{
  "n_head": 3,
  "d_mlp": 256,
  "norm": "rmsnorm",
  "parallel_block": false,
  "lr": 0.00651,
  "warmup_steps": 51,
  "batch_tokens": [16384, 32768]
}
Each number is 50 + 10 x the weight over the matrix's rms, rounded and kept within 0 to 99. Layers, rows and columns count from 0.

# layer 7 MLP gate, 256x96, rms 0.309, rows 151-175, columns 0-95
50 53 50 56 37 37 65 62 54 37 43 63 79 56 54 48 41 57 56 54 48 36 47 46 47 63 49 51 56 41 55 49 66 51 49 36 33 44 64 51 42 69 58 57 52 42 50 54 41 42 56 57 53 52 55 51 26 47 47 60 49 65 51 56 53 51 85 49 48 37 56 49 69 55 49 48 70 56 70 47 69 54 50 44 60 60 40 50 46 65 56 53 38 45 58 73
44 50 42 43 49 54 52 57 40 40 48 54 60 56 46 56 39 52 48 61 44 49 53 48 54 50 41 56 39 39 75 48 59 40 54 48 52 61 48 60 45 52 45 45 47 32 50 42 40 35 44 40 49 39 47 65 55 40 57 56 38 57 40 25 58 41 37 51 71 44 54 40 67 55 63 41 54 53 67 46 48 51 63 49 54 33 58 38 47 42 47 58 43 51 44 49
55 46 39 56 71 51 41 57 52 47 28 51 61 41 47 54 70 57 32 29 46 55 51 56 68 53 43 68 43 39 42 41 67 48 47 58 61 42 63 31 62 55 42 59 40 70 45 35 42 49 54 63 64 50 31 47 35 17 35 57 43 67 62 62 49 50 41 42 55 52 52 47 38 46 48 46 62 62 53 69 32 52 47 49 52 57 45 51 46 44 40 61 45 56 46 30
35 34 44 42 64 47 53 53 65 49 57 64 47 50 38 64 53 46 49 32 46 57 61 51 59 65 32 71 75 46 45 63 78 57 44 58 59 58 47 53 31 57 58 54 66 40 52 52 49 58 31 44 35 57 44 63 46 56 40 74 55 53 36 50 48 39 38 45 47 54 55 52 37 44 54 46 36 35 55 62 57 51 40 48 53 56 54 64 72 49 61 58 60 40 51 52
62 53 40 46 75 47 63 38 63 71 57 31 50 53 48 40 39 46 44 62 56 42 55 51 45 58 34 57 39 48 41 55 54 57 37 33 75 44 46 72 51 57 46 52 38 64 48 46 39 52 46 43 50 56 50 50 52 58 42 45 38 64 53 35 45 58 61 29 62 53 52 37 29 44 69 72 50 34 55 60 55 56 61 54 30 58 54 53 54 54 53 49 53 48 56 46
45 38 50 39 38 46 48 64 42 40 40 46 58 48 61 49 56 47 51 65 59 43 42 46 54 56 61 60 49 41 38 70 71 42 49 52 56 58 46 64 51 64 46 42 47 49 73 45 47 46 44 38 43 46 49 55 54 45 58 63 49 63 50 53 49 60 41 49 61 51 55 55 36 38 61 56 38 58 34 60 59 68 55 60 40 48 43 43 57 62 46 50 54 48 51 50
54 30 38 57 44 49 61 71 56 50 41 50 55 78 30 71 45 45 43 36 55 48 46 49 46 41 62 56 48 63 55 51 61 34 36 58 61 54 50 46 44 54 45 47 45 50 52 74 59 62 54 58 40 43 42 40 55 59 42 58 49 32 47 60 53 49 38 40 29 41 54 26 58 48 50 48 59 46 45 60 47 59 56 44 73 41 43 40 56 41 50 44 40 53 57 56
32 52 53 54 53 31 52 47 50 38 49 53 44 39 50 73 55 58 49 71 39 50 59 38 48 65 51 62 39 49 63 70 38 54 61 68 55 37 50 61 50 63 46 54 71 56 33 40 67 58 46 38 54 50 52 51 51 55 43 51 58 66 48 76 56 56 43 71 44 57 61 44 41 48 44 63 53 67 51 46 59 57 50 41 57 65 46 34 54 43 55 46 38 36 55 51
46 53 48 57 24 63 52 47 58 55 50 57 44 80 50 60 43 62 34 44 38 33 59 31 39 47 58 60 36 58 47 30 51 47 60 60 40 45 45 35 35 65 49 37 54 35 59 49 43 51 50 58 50 59 71 57 51 65 30 54 47 33 51 51 42 75 46 43 50 49 52 45 55 40 51 55 66 53 74 40 48 74 32 49 42 41 39 58 59 34 59 49 47 49 47 32
55 76 48 56 42 60 35 65 33 42 44 46 42 69 45 53 56 53 40 58 60 58 56 65 45 42 56 59 42 54 54 66 43 41 60 63 36 60 59 41 64 52 39 60 48 54 37 40 39 46 49 77 64 36 58 50 64 32 53 55 43 52 54 63 51 57 43 41 45 46 67 58 66 45 49 37 56 57 26 56 57 64 57 48 58 30 41 51 46 57 27 50 52 42 46 44
47 55 41 51 42 44 36 57 54 47 36 66 29 54 66 63 55 49 52 53 40 43 68 37 60 47 65 41 68 48 61 57 69 65 47 57 55 65 50 42 55 37 47 47 54 51 41 36 55 38 54 54 51 59 42 46 58 42 60 62 58 50 66 46 33 53 43 46 68 65 57 36 32 38 66 51 48 42 30 71 43 60 39 53 50 59 46 60 37 43 48 40 54 49 71 50
36 49 30 59 53 43 38 64 56 51 51 50 46 59 56 61 48 36 44 49 58 58 49 50 48 47 47 48 53 68 59 33 51 53 52 59 41 61 53 32 57 60 45 50 58 72 55 46 67 56 50 63 47 44 41 35 45 59 47 27 63 51 48 56 51 37 38 43 41 42 32 53 30 46 76 51 54 47 28 54 40 44 39 51 51 59 52 65 56 41 65 55 58 40 53 60
40 53 52 61 59 46 39 49 53 62 33 34 42 60 56 44 33 45 49 51 45 43 52 25 38 51 41 53 56 60 55 48 40 59 49 47 30 48 72 53 53 50 52 54 50 47 73 55 54 77 53 55 52 55 59 59 45 36 37 49 62 55 38 44 37 39 63 39 32 56 56 59 62 49 55 50 64 67 39 46 72 59 49 44 59 56 59 72 58 60 36 60 39 23 51 50
53 51 45 38 52 53 54 37 34 58 55 56 62 77 54 67 49 61 41 58 33 60 59 45 41 63 43 52 56 53 32 47 47 33 47 35 45 51 27 42 58 39 52 52 60 69 42 50 53 51 38 56 32 52 48 38 54 48 46 28 59 67 51 50 46 58 45 53 47 38 43 63 60 58 42 70 43 39 53 67 44 47 29 53 60 55 24 54 54 40 44 37 69 71 45 44
64 39 57 62 56 48 56 55 43 44 44 41 66 62 59 72 69 61 56 59 57 43 69 44 49 44 55 65 46 64 45 55 61 46 35 57 54 37 43 50 58 53 42 48 39 52 66 62 51 50 44 58 53 54 49 56 48 44 57 61 38 49 49 49 50 50 51 42 48 68 65 53 62 47 32 71 53 47 47 56 60 78 47 54 50 47 51 29 49 47 49 53 61 64 51 47
56 28 48 49 61 42 45 50 62 52 56 42 65 54 35 55 70 29 43 56 51 46 50 67 48 61 50 44 53 58 61 45 56 48 44 57 50 50 61 61 49 66 46 42 55 35 44 56 39 54 58 53 30 42 55 63 64 46 45 62 55 42 43 52 59 51 37 44 52 57 61 46 59 51 51 50 45 57 41 55 37 56 62 49 20 54 51 47 44 49 48 65 53 59 63 56
41 39 50 46 66 46 61 53 43 64 47 52 54 48 44 46 57 42 53 32 24 39 55 24 45 67 53 46 47 42 47 35 46 58 59 50 51 40 48 64 56 53 52 56 48 62 44 50 38 56 65 48 62 61 49 47 40 73 47 60 52 57 74 65 42 38 59 63 47 56 52 35 47 66 47 40 59 43 37 60 40 46 61 43 23 52 43 64 46 54 51 40 38 33 53 59
40 47 22 57 63 67 55 56 35 44 60 49 59 54 44 49 50 43 56 33 50 47 50 54 55 50 52 40 54 47 47 47 63 55 71 45 50 55 59 41 58 54 56 61 42 63 63 47 55 50 44 73 59 64 47 32 48 60 43 45 46 55 37 61 40 49 42 75 57 58 38 49 52 54 58 51 51 54 54 45 52 50 62 54 38 66 47 62 55 44 36 65 39 57 33 38
28 52 33 65 64 62 35 52 50 53 47 51 46 62 41 67 43 57 42 40 64 32 30 52 35 57 66 66 56 54 27 51 49 47 73 45 36 75 65 49 68 36 36 51 44 71 50 32 43 62 42 51 48 52 55 33 42 46 41 44 36 48 50 50 53 59 42 37 50 54 48 35 59 60 51 40 54 57 43 61 36 61 45 51 46 44 56 50 34 49 43 47 44 38 44 57
39 63 55 48 49 62 43 53 52 43 39 48 44 50 50 46 53 39 46 61 47 38 52 53 51 48 40 42 55 58 56 24 62 35 56 52 45 53 74 63 43 54 52 51 52 47 53 47 52 39 43 62 73 47 34 53 48 54 57 41 43 47 50 36 44 58 49 64 50 52 45 39 51 67 55 73 57 57 60 46 39 33 42 55 28 53 47 49 28 62 57 55 41 31 20 55
54 43 58 50 58 73 68 38 46 50 46 44 41 60 37 33 68 39 59 49 67 46 68 45 37 69 59 51 51 37 46 48 45 54 61 51 55 48 41 41 42 51 50 54 56 32 48 45 56 57 50 44 62 34 66 44 61 50 59 61 54 42 48 52 44 37 42 43 54 42 48 26 55 73 49 42 45 49 36 49 29 55 59 42 46 60 43 59 51 46 47 57 56 61 58 56
41 39 46 55 68 48 52 53 46 63 41 55 58 58 17 51 63 45 54 54 42 54 61 47 32 53 70 47 40 66 47 27 50 51 45 61 46 63 48 56 62 61 55 41 34 39 46 57 36 59 65 52 54 51 54 60 66 41 50 56 58 54 42 45 38 56 43 49 59 43 59 40 45 57 45 44 54 37 45 49 46 57 40 49 52 71 60 40 59 29 60 61 51 39 52 50
66 51 50 58 48 28 60 64 67 31 42 46 55 61 51 41 35 53 64 57 49 32 52 50 45 52 54 52 49 55 53 45 53 47 72 55 47 52 46 64 46 44 44 40 50 34 52 42 64 54 53 56 55 30 48 56 46 58 48 50 55 46 53 47 55 31 53 47 56 45 55 62 65 48 47 52 52 51 59 50 27 52 41 40 46 35 49 45 59 55 61 50 58 43 44 40
48 63 45 53 39 57 49 55 33 43 45 58 67 72 28 51 44 52 59 57 56 60 52 61 51 71 39 35 54 69 49 55 50 48 38 67 49 28 49 62 51 52 59 40 65 56 45 52 41 60 55 48 62 69 29 32 34 62 37 44 42 45 58 70 53 42 39 35 38 39 27 53 53 41 42 44 38 41 59 56 62 47 35 38 48 65 36 45 41 43 57 65 65 43 41 44
50 53 45 56 56 52 49 45 56 64 52 53 40 61 64 60 70 27 50 57 40 47 62 56 43 21 60 34 24 47 50 62 48 53 43 69 63 40 55 49 36 52 60 62 45 46 62 45 49 48 58 45 76 54 44 46 47 52 75 41 50 59 55 46 70 31 38 40 62 42 35 44 50 49 68 52 50 51 47 29 66 55 64 40 53 55 60 47 64 52 62 58 47 42 58 37
# layer 7 MLP up, 256x96, rms 0.29, rows 151-174, columns 0-95
38 50 66 54 52 64 52 42 56 47 64 52 40 64 50 54 47 31 69 57 47 53 29 59 38 45 52 56 53 42 38 37 52 47 50 40 50 46 31 37 61 72 53 30 43 50 57 36 53 61 48 53 32 43 48 52 68 46 24 59 37 60 41 37 35 47 36 43 39 54 44 52 40 53 54 56 39 50 59 35 60 41 59 37 59 38 55 37 71 51 65 48 58 52 40 49
51 29 44 38 46 53 44 68 33 52 54 45 70 48 60 49 53 45 45 51 53 45 54 56 53 49 34 59 47 51 57 58 48 36 43 57 63 48 45 55 60 45 57 52 55 46 36 53 25 40 66 48 47 54 66 38 43 42 56 58 51 51 45 32 61 39 43 53 43 60 44 38 59 38 40 49 47 59 55 44 51 48 59 38 57 53 40 50 50 56 53 53 80 45 47 48
53 50 39 44 59 40 33 55 54 61 56 55 63 57 55 59 64 49 51 23 52 40 55 56 49 52 37 51 57 57 69 53 40 43 60 60 44 49 70 54 46 47 39 54 60 42 62 42 58 44 37 34 64 68 24 37 35 34 47 44 56 64 57 50 49 53 44 35 79 40 57 50 31 64 42 45 38 43 47 54 55 51 55 44 54 35 30 51 52 65 64 64 55 55 47 44
45 51 48 46 34 48 52 63 45 56 51 41 29 53 40 40 50 39 47 38 65 47 42 53 62 46 54 70 60 65 45 60 52 57 57 51 55 36 41 30 56 55 58 63 52 49 54 37 39 55 62 51 42 50 56 72 49 43 63 62 31 34 52 47 56 65 52 78 42 54 56 46 60 34 60 43 38 66 44 50 50 58 63 45 44 47 71 37 52 46 58 61 33 60 52 48
56 61 56 52 67 49 64 39 57 75 56 44 53 38 34 44 49 40 55 50 66 59 52 43 40 60 36 57 55 38 43 47 33 56 61 41 71 43 35 69 33 45 46 51 58 40 42 49 30 48 51 42 45 56 56 49 32 78 54 49 35 44 57 62 59 45 62 34 55 48 48 57 30 39 55 81 51 45 55 33 52 51 52 50 41 58 57 47 51 57 48 65 46 44 54 29
49 55 57 50 52 52 53 32 51 51 57 43 57 48 41 53 45 59 33 49 46 49 36 64 53 57 47 57 32 65 57 43 61 50 68 49 56 62 56 54 48 53 52 43 39 57 56 38 56 49 56 47 50 44 50 56 50 53 43 39 54 62 55 57 57 61 52 46 57 42 43 69 53 49 55 52 55 37 66 49 52 32 64 64 57 31 57 51 32 62 51 50 53 54 43 39
53 31 37 61 55 44 44 41 46 49 45 42 60 61 45 41 56 60 41 46 57 47 31 39 39 55 45 58 49 60 50 49 47 45 46 42 60 53 65 55 46 29 56 57 46 50 36 55 53 51 37 72 39 43 43 34 52 59 58 56 38 74 63 26 36 49 49 56 20 47 55 60 56 56 37 41 51 55 53 64 54 54 67 33 54 49 39 67 50 55 48 42 50 41 62 54
53 48 51 46 71 63 59 55 47 31 62 41 77 55 46 61 66 56 54 40 55 65 38 32 48 49 53 39 53 41 40 35 55 63 39 46 60 45 68 50 56 50 59 73 53 54 51 47 55 69 47 48 43 57 49 58 54 49 58 53 61 52 53 53 48 46 61 55 53 49 62 38 58 48 34 31 45 72 49 54 38 59 33 40 57 52 42 59 38 50 51 55 51 45 54 39
66 52 57 56 57 50 55 50 45 52 73 65 74 54 44 48 45 56 63 66 61 65 40 55 32 58 64 62 41 58 34 52 41 56 41 58 41 48 39 49 44 56 71 59 46 56 46 52 38 54 83 53 42 39 45 52 64 55 58 55 43 46 54 63 62 44 47 36 63 68 38 66 53 42 46 43 28 48 43 55 55 50 44 57 49 52 42 50 46 32 66 57 37 68 47 61
51 65 47 37 49 58 45 78 48 61 50 49 48 28 56 48 61 49 43 44 46 36 48 38 53 68 46 49 57 66 58 57 63 52 38 50 53 44 54 47 55 22 40 37 61 56 51 31 42 79 46 61 58 51 70 56 73 25 56 57 45 54 50 55 45 50 63 40 54 41 58 60 50 50 48 65 52 46 45 50 65 68 53 41 34 52 60 55 64 58 46 62 45 61 59 52
55 34 52 48 60 50 33 30 71 52 54 52 43 62 52 51 56 59 48 36 27 43 51 56 49 49 62 30 45 49 52 49 48 43 40 70 57 42 53 62 38 62 46 65 65 71 66 60 48 64 62 55 44 55 47 63 39 54 37 44 14 36 42 46 47 41 38 53 45 41 44 43 58 49 57 40 56 40 39 34 40 50 57 46 45 59 64 47 56 39 53 56 37 60 60 41
48 52 49 49 57 35 25 46 41 36 51 50 42 55 64 43 51 31 34 60 47 57 41 41 43 47 53 49 33 76 42 38 51 41 34 49 37 43 53 40 56 52 42 61 39 55 52 44 54 52 36 60 32 47 50 45 46 48 42 47 56 31 52 46 56 51 41 50 58 35 47 44 43 33 69 40 43 60 38 53 61 39 41 44 45 67 49 70 41 38 53 43 47 43 58 46
54 41 33 47 55 49 38 60 30 46 50 43 31 44 61 42 34 53 43 51 57 55 41 35 58 51 63 34 49 68 41 36 44 53 55 45 45 45 29 48 63 45 39 46 42 55 54 41 32 57 69 53 44 68 48 44 50 45 57 39 55 59 52 46 30 34 51 43 49 60 61 56 34 49 43 40 55 62 42 35 36 40 38 50 37 47 50 49 60 43 49 50 37 36 60 37
46 35 41 44 63 50 49 39 58 39 54 45 68 47 67 36 56 50 45 45 35 37 36 34 50 41 53 48 45 63 64 43 51 48 58 55 54 30 68 53 46 74 38 53 60 50 57 48 60 42 37 58 79 35 48 58 52 39 52 47 63 49 53 48 53 49 54 81 46 53 34 60 65 47 35 54 36 58 62 48 30 52 52 51 59 47 39 30 48 56 45 51 57 63 46 34
63 40 57 50 57 57 61 70 42 43 52 33 56 55 42 58 66 67 60 62 61 35 60 46 45 37 69 61 57 53 50 42 69 43 51 43 41 24 45 42 65 48 39 55 43 49 57 66 57 57 38 49 45 42 42 55 44 49 62 59 33 41 53 45 45 45 46 47 47 66 57 38 52 57 40 57 61 48 51 58 49 56 53 63 50 53 51 32 50 43 59 52 59 49 46 45
36 53 56 47 50 55 66 54 55 23 45 65 52 52 53 43 32 56 68 51 48 58 54 47 34 38 50 61 44 53 46 42 58 48 54 62 45 40 57 35 53 63 53 48 55 53 58 46 38 52 53 47 55 50 59 57 43 74 54 44 61 52 54 51 62 52 51 63 70 45 52 39 53 57 55 38 40 42 72 49 46 55 34 49 60 54 51 49 36 33 53 39 48 45 34 50
53 47 52 62 45 36 55 54 66 49 41 48 34 51 43 49 48 71 55 65 39 32 67 48 49 49 45 67 45 50 54 61 53 39 43 43 56 34 67 50 25 50 31 38 29 39 61 33 53 57 44 55 48 42 38 47 56 33 45 44 65 48 61 50 36 48 41 35 59 35 63 54 55 50 36 58 51 55 67 44 45 43 35 59 57 59 30 36 40 58 55 46 48 45 72 40
47 52 46 49 42 58 49 46 53 47 55 48 31 51 58 46 46 63 54 64 59 23 38 50 66 41 35 48 42 52 52 55 63 39 55 66 37 39 63 57 32 46 57 38 53 60 57 43 59 30 56 56 51 42 52 36 55 43 56 48 55 46 59 59 32 44 48 51 57 64 38 51 67 37 48 38 46 52 73 25 60 39 49 52 47 49 51 37 51 49 40 53 62 61 46 46
61 46 56 32 67 68 54 47 60 53 45 47 51 43 56 67 52 43 50 48 50 49 75 68 60 52 56 35 56 56 56 42 52 46 37 53 52 61 37 31 46 21 46 48 35 53 59 43 41 68 37 33 30 38 45 52 44 37 47 42 48 49 50 65 62 69 53 42 65 57 47 35 40 61 37 55 42 55 55 60 42 55 68 41 47 63 49 44 52 50 72 39 50 66 58 53
39 53 44 55 67 34 56 50 49 62 63 38 53 44 53 73 38 64 54 54 66 59 45 24 38 44 53 52 60 45 60 57 40 56 55 49 56 40 45 39 50 60 58 60 53 46 48 56 52 39 52 27 41 67 58 56 48 35 56 39 51 51 56 43 51 52 18 55 52 42 33 57 36 49 55 29 53 49 60 50 51 61 59 49 66 47 40 53 41 45 34 43 46 50 59 53
57 65 64 49 40 29 60 70 54 61 47 53 48 53 45 61 45 45 39 42 36 51 48 32 66 69 60 63 48 49 52 57 57 59 47 59 43 48 40 35 52 46 58 43 43 48 63 43 51 57 41 58 38 51 38 52 49 57 43 51 46 40 56 62 41 51 58 40 49 58 46 60 53 39 53 47 60 41 62 52 52 45 45 48 63 45 51 51 40 52 55 36 38 54 39 59
60 61 60 31 60 55 45 56 30 29 40 64 53 51 49 55 45 52 32 48 47 59 49 61 52 46 44 43 52 37 45 28 46 53 39 48 52 63 52 51 35 40 60 54 53 38 47 65 55 48 45 52 38 54 41 46 39 48 47 35 40 42 61 49 59 67 42 28 47 46 67 48 43 49 47 56 34 59 73 72 52 42 52 54 65 68 46 51 52 49 46 53 47 58 48 52
48 58 56 45 45 45 45 56 42 62 44 51 47 56 40 49 43 38 48 38 42 37 58 37 54 40 50 61 56 65 52 46 45 43 19 41 39 53 64 42 55 36 58 47 38 55 73 65 78 56 44 37 58 38 37 47 48 48 39 41 35 40 49 53 60 61 46 60 54 61 58 57 63 51 42 45 38 51 47 53 54 30 51 46 42 35 68 61 60 60 42 43 38 48 60 48
37 38 46 58 56 49 66 33 41 51 51 51 55 63 43 52 61 57 48 57 40 61 61 34 43 43 37 47 45 47 37 49 63 38 51 74 45 41 63 54 64 37 50 44 61 42 45 69 43 64 65 48 29 68 41 61 58 46 31 45 66 51 49 52 54 42 62 59 33 46 62 72 44 38 33 60 51 57 45 45 48 44 67 58 50 48 22 38 41 49 36 41 52 72 52 62
# layer 7 MLP down (transposed), 256x96, rms 0.285, rows 151-174, columns 0-95
47 47 64 44 34 50 25 59 47 35 55 52 51 46 37 28 42 53 50 47 53 44 39 59 47 47 35 34 30 70 63 74 53 53 52 50 49 59 55 55 49 33 39 66 49 69 41 43 46 28 55 36 57 73 38 54 35 45 61 52 56 40 49 58 51 45 53 59 51 57 67 39 49 56 33 32 59 61 70 48 55 51 50 59 58 51 52 49 39 50 52 50 40 53 46 56
37 51 41 45 41 63 46 47 66 59 39 49 44 41 57 43 44 68 69 47 43 49 52 64 44 36 42 43 54 32 40 55 51 59 43 47 44 52 28 40 60 37 37 56 61 54 51 54 53 58 40 45 47 65 56 48 64 55 51 54 57 34 42 70 66 48 39 54 44 48 46 67 55 38 65 43 47 48 52 42 54 66 55 40 54 56 49 45 49 54 56 60 48 39 59 53
57 50 36 41 40 59 54 49 43 44 64 23 41 27 58 34 47 59 39 53 72 41 68 47 58 50 64 46 37 30 52 57 56 45 46 58 50 57 54 42 55 53 69 48 54 54 50 52 52 38 41 57 49 47 58 61 28 54 48 44 35 63 48 50 61 30 49 53 52 57 52 59 41 44 37 63 53 55 47 49 34 55 47 64 50 60 77 47 51 52 40 41 45 30 37 50
58 52 38 70 49 51 52 62 47 61 61 46 50 48 58 61 32 53 70 64 45 48 38 50 39 63 55 63 45 55 54 42 61 38 42 63 41 49 56 36 67 56 38 51 36 57 52 60 40 43 53 62 45 62 49 64 52 52 57 61 46 48 66 74 56 55 50 46 60 29 50 31 33 55 57 71 48 56 61 55 41 48 52 54 50 37 35 43 53 63 23 37 62 60 48 58
58 44 55 53 48 64 40 40 49 59 80 32 48 46 57 40 43 63 43 54 47 61 40 58 52 38 33 61 53 36 58 62 44 54 44 34 44 44 56 50 49 50 38 47 46 44 29 55 49 54 54 42 47 44 43 51 45 42 47 64 38 57 53 54 50 41 63 48 62 44 56 46 38 30 33 46 42 45 58 55 40 57 48 38 50 72 47 61 53 58 37 55 67 44 52 64
45 57 65 51 58 54 31 59 46 49 49 54 50 24 45 44 55 35 35 37 48 63 48 39 53 45 57 58 43 54 53 60 45 60 46 63 50 60 43 53 49 65 60 48 47 47 55 50 46 34 53 51 48 46 54 47 55 62 42 26 65 54 50 62 40 69 54 47 49 43 65 59 36 66 49 65 35 48 55 58 59 41 55 56 49 40 57 38 41 43 49 37 41 49 53 44
47 54 38 47 49 53 60 32 42 53 48 48 60 49 70 75 71 57 34 56 59 44 48 30 51 59 55 30 54 68 66 48 34 51 45 54 49 47 43 55 58 44 26 58 62 48 40 51 36 47 38 47 36 36 50 59 48 61 54 45 59 44 50 39 43 60 56 50 36 49 57 53 68 37 51 47 55 34 47 43 59 39 48 62 46 44 52 67 62 61 21 30 48 50 48 57
45 32 73 50 56 57 44 60 49 58 34 63 42 61 50 27 51 55 35 68 43 39 56 65 43 49 47 63 34 45 37 63 57 38 57 51 61 51 56 46 65 49 47 32 65 40 45 54 44 58 54 55 50 56 61 43 49 50 35 55 43 55 54 47 30 45 57 52 54 52 41 62 49 69 38 52 59 37 70 35 53 48 55 57 42 47 46 48 73 47 64 58 51 48 37 41
37 54 48 51 56 42 62 48 36 30 46 52 41 69 54 60 56 48 59 48 44 56 89 47 46 70 51 47 48 55 53 52 50 46 61 42 53 50 42 40 54 57 36 55 41 34 62 37 44 46 38 48 60 59 53 47 50 49 48 67 41 20 54 47 42 71 33 49 40 53 49 47 38 30 49 53 82 43 57 52 49 64 57 39 49 47 45 32 53 29 42 48 49 71 53 51
46 50 39 55 61 43 43 30 70 45 63 54 44 65 50 56 37 46 47 65 57 30 59 42 64 44 54 36 47 54 48 59 30 56 59 53 41 44 48 48 44 71 36 48 48 50 50 50 45 28 48 56 30 59 40 60 50 79 42 58 59 44 44 49 44 68 72 46 61 69 50 48 45 51 44 36 42 55 57 37 42 46 65 55 50 48 33 50 43 35 54 40 58 59 56 46
46 35 41 59 49 59 49 74 63 52 34 44 46 50 50 65 40 44 45 53 60 33 54 57 30 46 51 42 47 41 43 51 44 36 40 49 54 53 44 48 51 36 57 60 57 51 56 46 65 62 37 60 55 63 62 48 53 43 56 36 66 53 54 51 36 38 52 48 55 56 48 37 50 50 65 56 11 44 58 49 61 50 46 87 65 53 61 50 48 46 54 30 34 46 56 56
46 58 57 61 52 42 51 59 58 45 41 47 61 45 62 53 48 46 54 41 65 62 51 59 53 53 35 45 37 50 50 45 46 58 73 52 50 43 67 47 59 57 56 61 54 47 54 50 63 50 55 55 34 33 54 44 54 42 58 46 62 43 47 33 43 45 62 48 49 64 44 53 34 50 44 58 40 28 52 46 49 51 43 39 49 57 38 61 35 64 84 36 68 55 54 58
59 62 37 52 51 56 59 47 65 41 65 49 58 28 49 45 69 61 53 44 60 50 54 60 53 54 40 51 49 39 56 76 53 58 65 42 54 50 63 36 47 47 61 42 63 58 64 33 32 51 39 51 43 39 57 53 58 34 58 44 33 47 28 50 48 66 55 43 50 54 41 58 42 61 40 58 51 47 65 52 47 58 52 47 56 44 56 37 57 48 65 41 54 68 59 64
55 42 31 60 62 43 76 39 34 45 66 39 49 40 52 56 54 44 51 49 50 49 34 41 49 43 58 42 53 41 47 50 35 58 41 44 44 43 50 47 53 58 53 48 35 55 38 47 62 54 46 49 60 60 53 82 56 47 26 48 70 52 68 49 48 41 45 61 48 43 53 49 44 47 54 59 63 45 50 25 32 71 61 59 52 44 67 41 49 64 46 63 55 61 57 29
50 52 69 67 58 57 68 62 48 49 46 40 57 38 57 67 57 60 54 46 88 49 70 52 58 42 45 32 60 58 44 61 48 51 59 48 39 38 59 57 51 57 39 51 51 58 43 57 47 44 42 49 31 60 41 48 38 29 74 54 38 43 51 49 64 56 53 49 48 53 56 52 55 51 46 64 60 49 48 55 50 59 35 60 47 49 53 63 53 48 53 55 55 58 39 44
56 59 61 38 48 46 53 53 48 47 62 52 57 59 51 55 41 60 55 44 58 60 60 44 42 57 59 48 55 49 36 55 54 44 48 49 74 43 59 49 33 58 54 47 64 62 64 35 44 46 45 50 41 46 59 43 37 63 65 39 79 57 57 53 51 51 48 58 63 47 55 65 37 44 51 64 49 49 62 61 48 28 48 36 43 37 52 59 37 50 60 57 49 45 60 51
53 56 45 48 63 55 24 75 46 49 21 49 35 53 45 87 35 41 46 47 41 57 37 52 49 41 58 58 45 48 37 54 43 53 41 56 61 41 38 54 34 49 53 63 67 46 61 52 54 36 49 58 31 43 57 51 53 44 46 44 51 56 26 50 46 62 56 41 43 60 30 62 52 45 45 41 53 49 55 36 60 61 48 64 59 35 52 44 52 55 39 68 45 50 48 42
53 44 58 38 36 50 54 42 71 52 56 46 45 48 43 68 71 50 50 42 51 57 56 24 47 53 37 42 41 57 38 57 36 43 33 43 43 49 60 47 42 60 50 61 48 52 53 40 59 36 55 39 42 35 48 79 82 52 58 54 33 58 40 41 50 38 47 34 52 34 36 50 51 47 39 54 41 30 42 40 62 41 47 53 47 30 41 56 47 37 48 46 42 51 49 53
67 68 48 53 46 51 61 56 57 53 68 42 56 25 61 32 52 45 51 72 54 53 49 56 42 66 58 44 43 60 51 59 49 50 41 64 52 39 58 52 32 66 65 56 46 66 32 41 71 58 36 53 49 59 52 49 43 42 53 42 51 42 54 44 61 62 36 50 65 41 62 38 50 47 65 47 33 47 55 71 36 52 37 52 76 53 44 38 49 52 49 57 54 70 56 39
52 47 47 40 57 32 41 43 56 44 72 51 50 76 49 56 39 54 61 54 60 59 46 47 49 52 40 47 62 47 58 54 38 63 66 39 64 43 56 51 57 52 51 42 54 61 40 44 45 55 51 51 38 46 55 56 50 46 56 52 56 42 39 66 51 38 45 31 51 50 42 50 62 51 45 27 45 48 47 46 54 66 53 82 49 38 60 54 39 39 42 37 47 43 53 46
62 46 55 33 61 63 50 54 30 54 25 63 43 54 59 48 73 40 56 43 50 58 62 55 30 45 49 54 44 53 55 52 48 59 43 61 59 46 58 57 54 56 66 43 52 49 32 38 43 45 46 44 55 59 43 58 41 48 58 48 43 49 45 54 47 41 48 43 48 41 48 51 49 31 49 42 49 60 54 59 53 45 29 44 41 45 38 44 45 46 52 54 47 67 62 41
41 50 41 58 68 63 47 49 39 57 46 39 56 34 37 59 53 39 60 35 41 42 47 40 46 60 62 50 52 56 47 41 51 39 22 40 44 45 55 36 61 62 56 50 42 45 30 41 35 45 57 53 42 47 45 55 66 45 80 49 67 60 46 42 55 44 54 45 68 49 62 66 42 52 48 42 49 51 43 57 54 54 58 48 53 50 37 28 62 45 52 58 43 43 39 53
56 39 57 43 46 60 34 62 53 53 61 41 44 50 45 50 56 44 27 63 45 56 52 58 44 65 60 62 40 43 56 39 50 39 57 36 52 65 60 52 58 50 58 58 65 40 50 55 50 51 34 60 37 62 50 50 62 46 45 49 52 41 57 47 50 59 53 56 62 46 45 23 44 44 37 59 36 59 69 43 53 59 45 33 64 60 31 43 52 55 55 68 41 67 59 52
46 44 47 42 40 54 31 48 45 40 29 52 54 40 55 57 32 38 48 49 37 50 57 63 72 39 53 56 55 56 49 67 66 57 53 33 59 41 63 59 59 57 60 45 39 58 64 58 47 35 46 60 55 19 50 54 58 71 75 63 50 45 60 48 54 71 43 52 50 43 53 61 44 49 58 19 62 55 50 44 60 38 48 22 53 35 51 51 62 56 49 49 35 52 53 61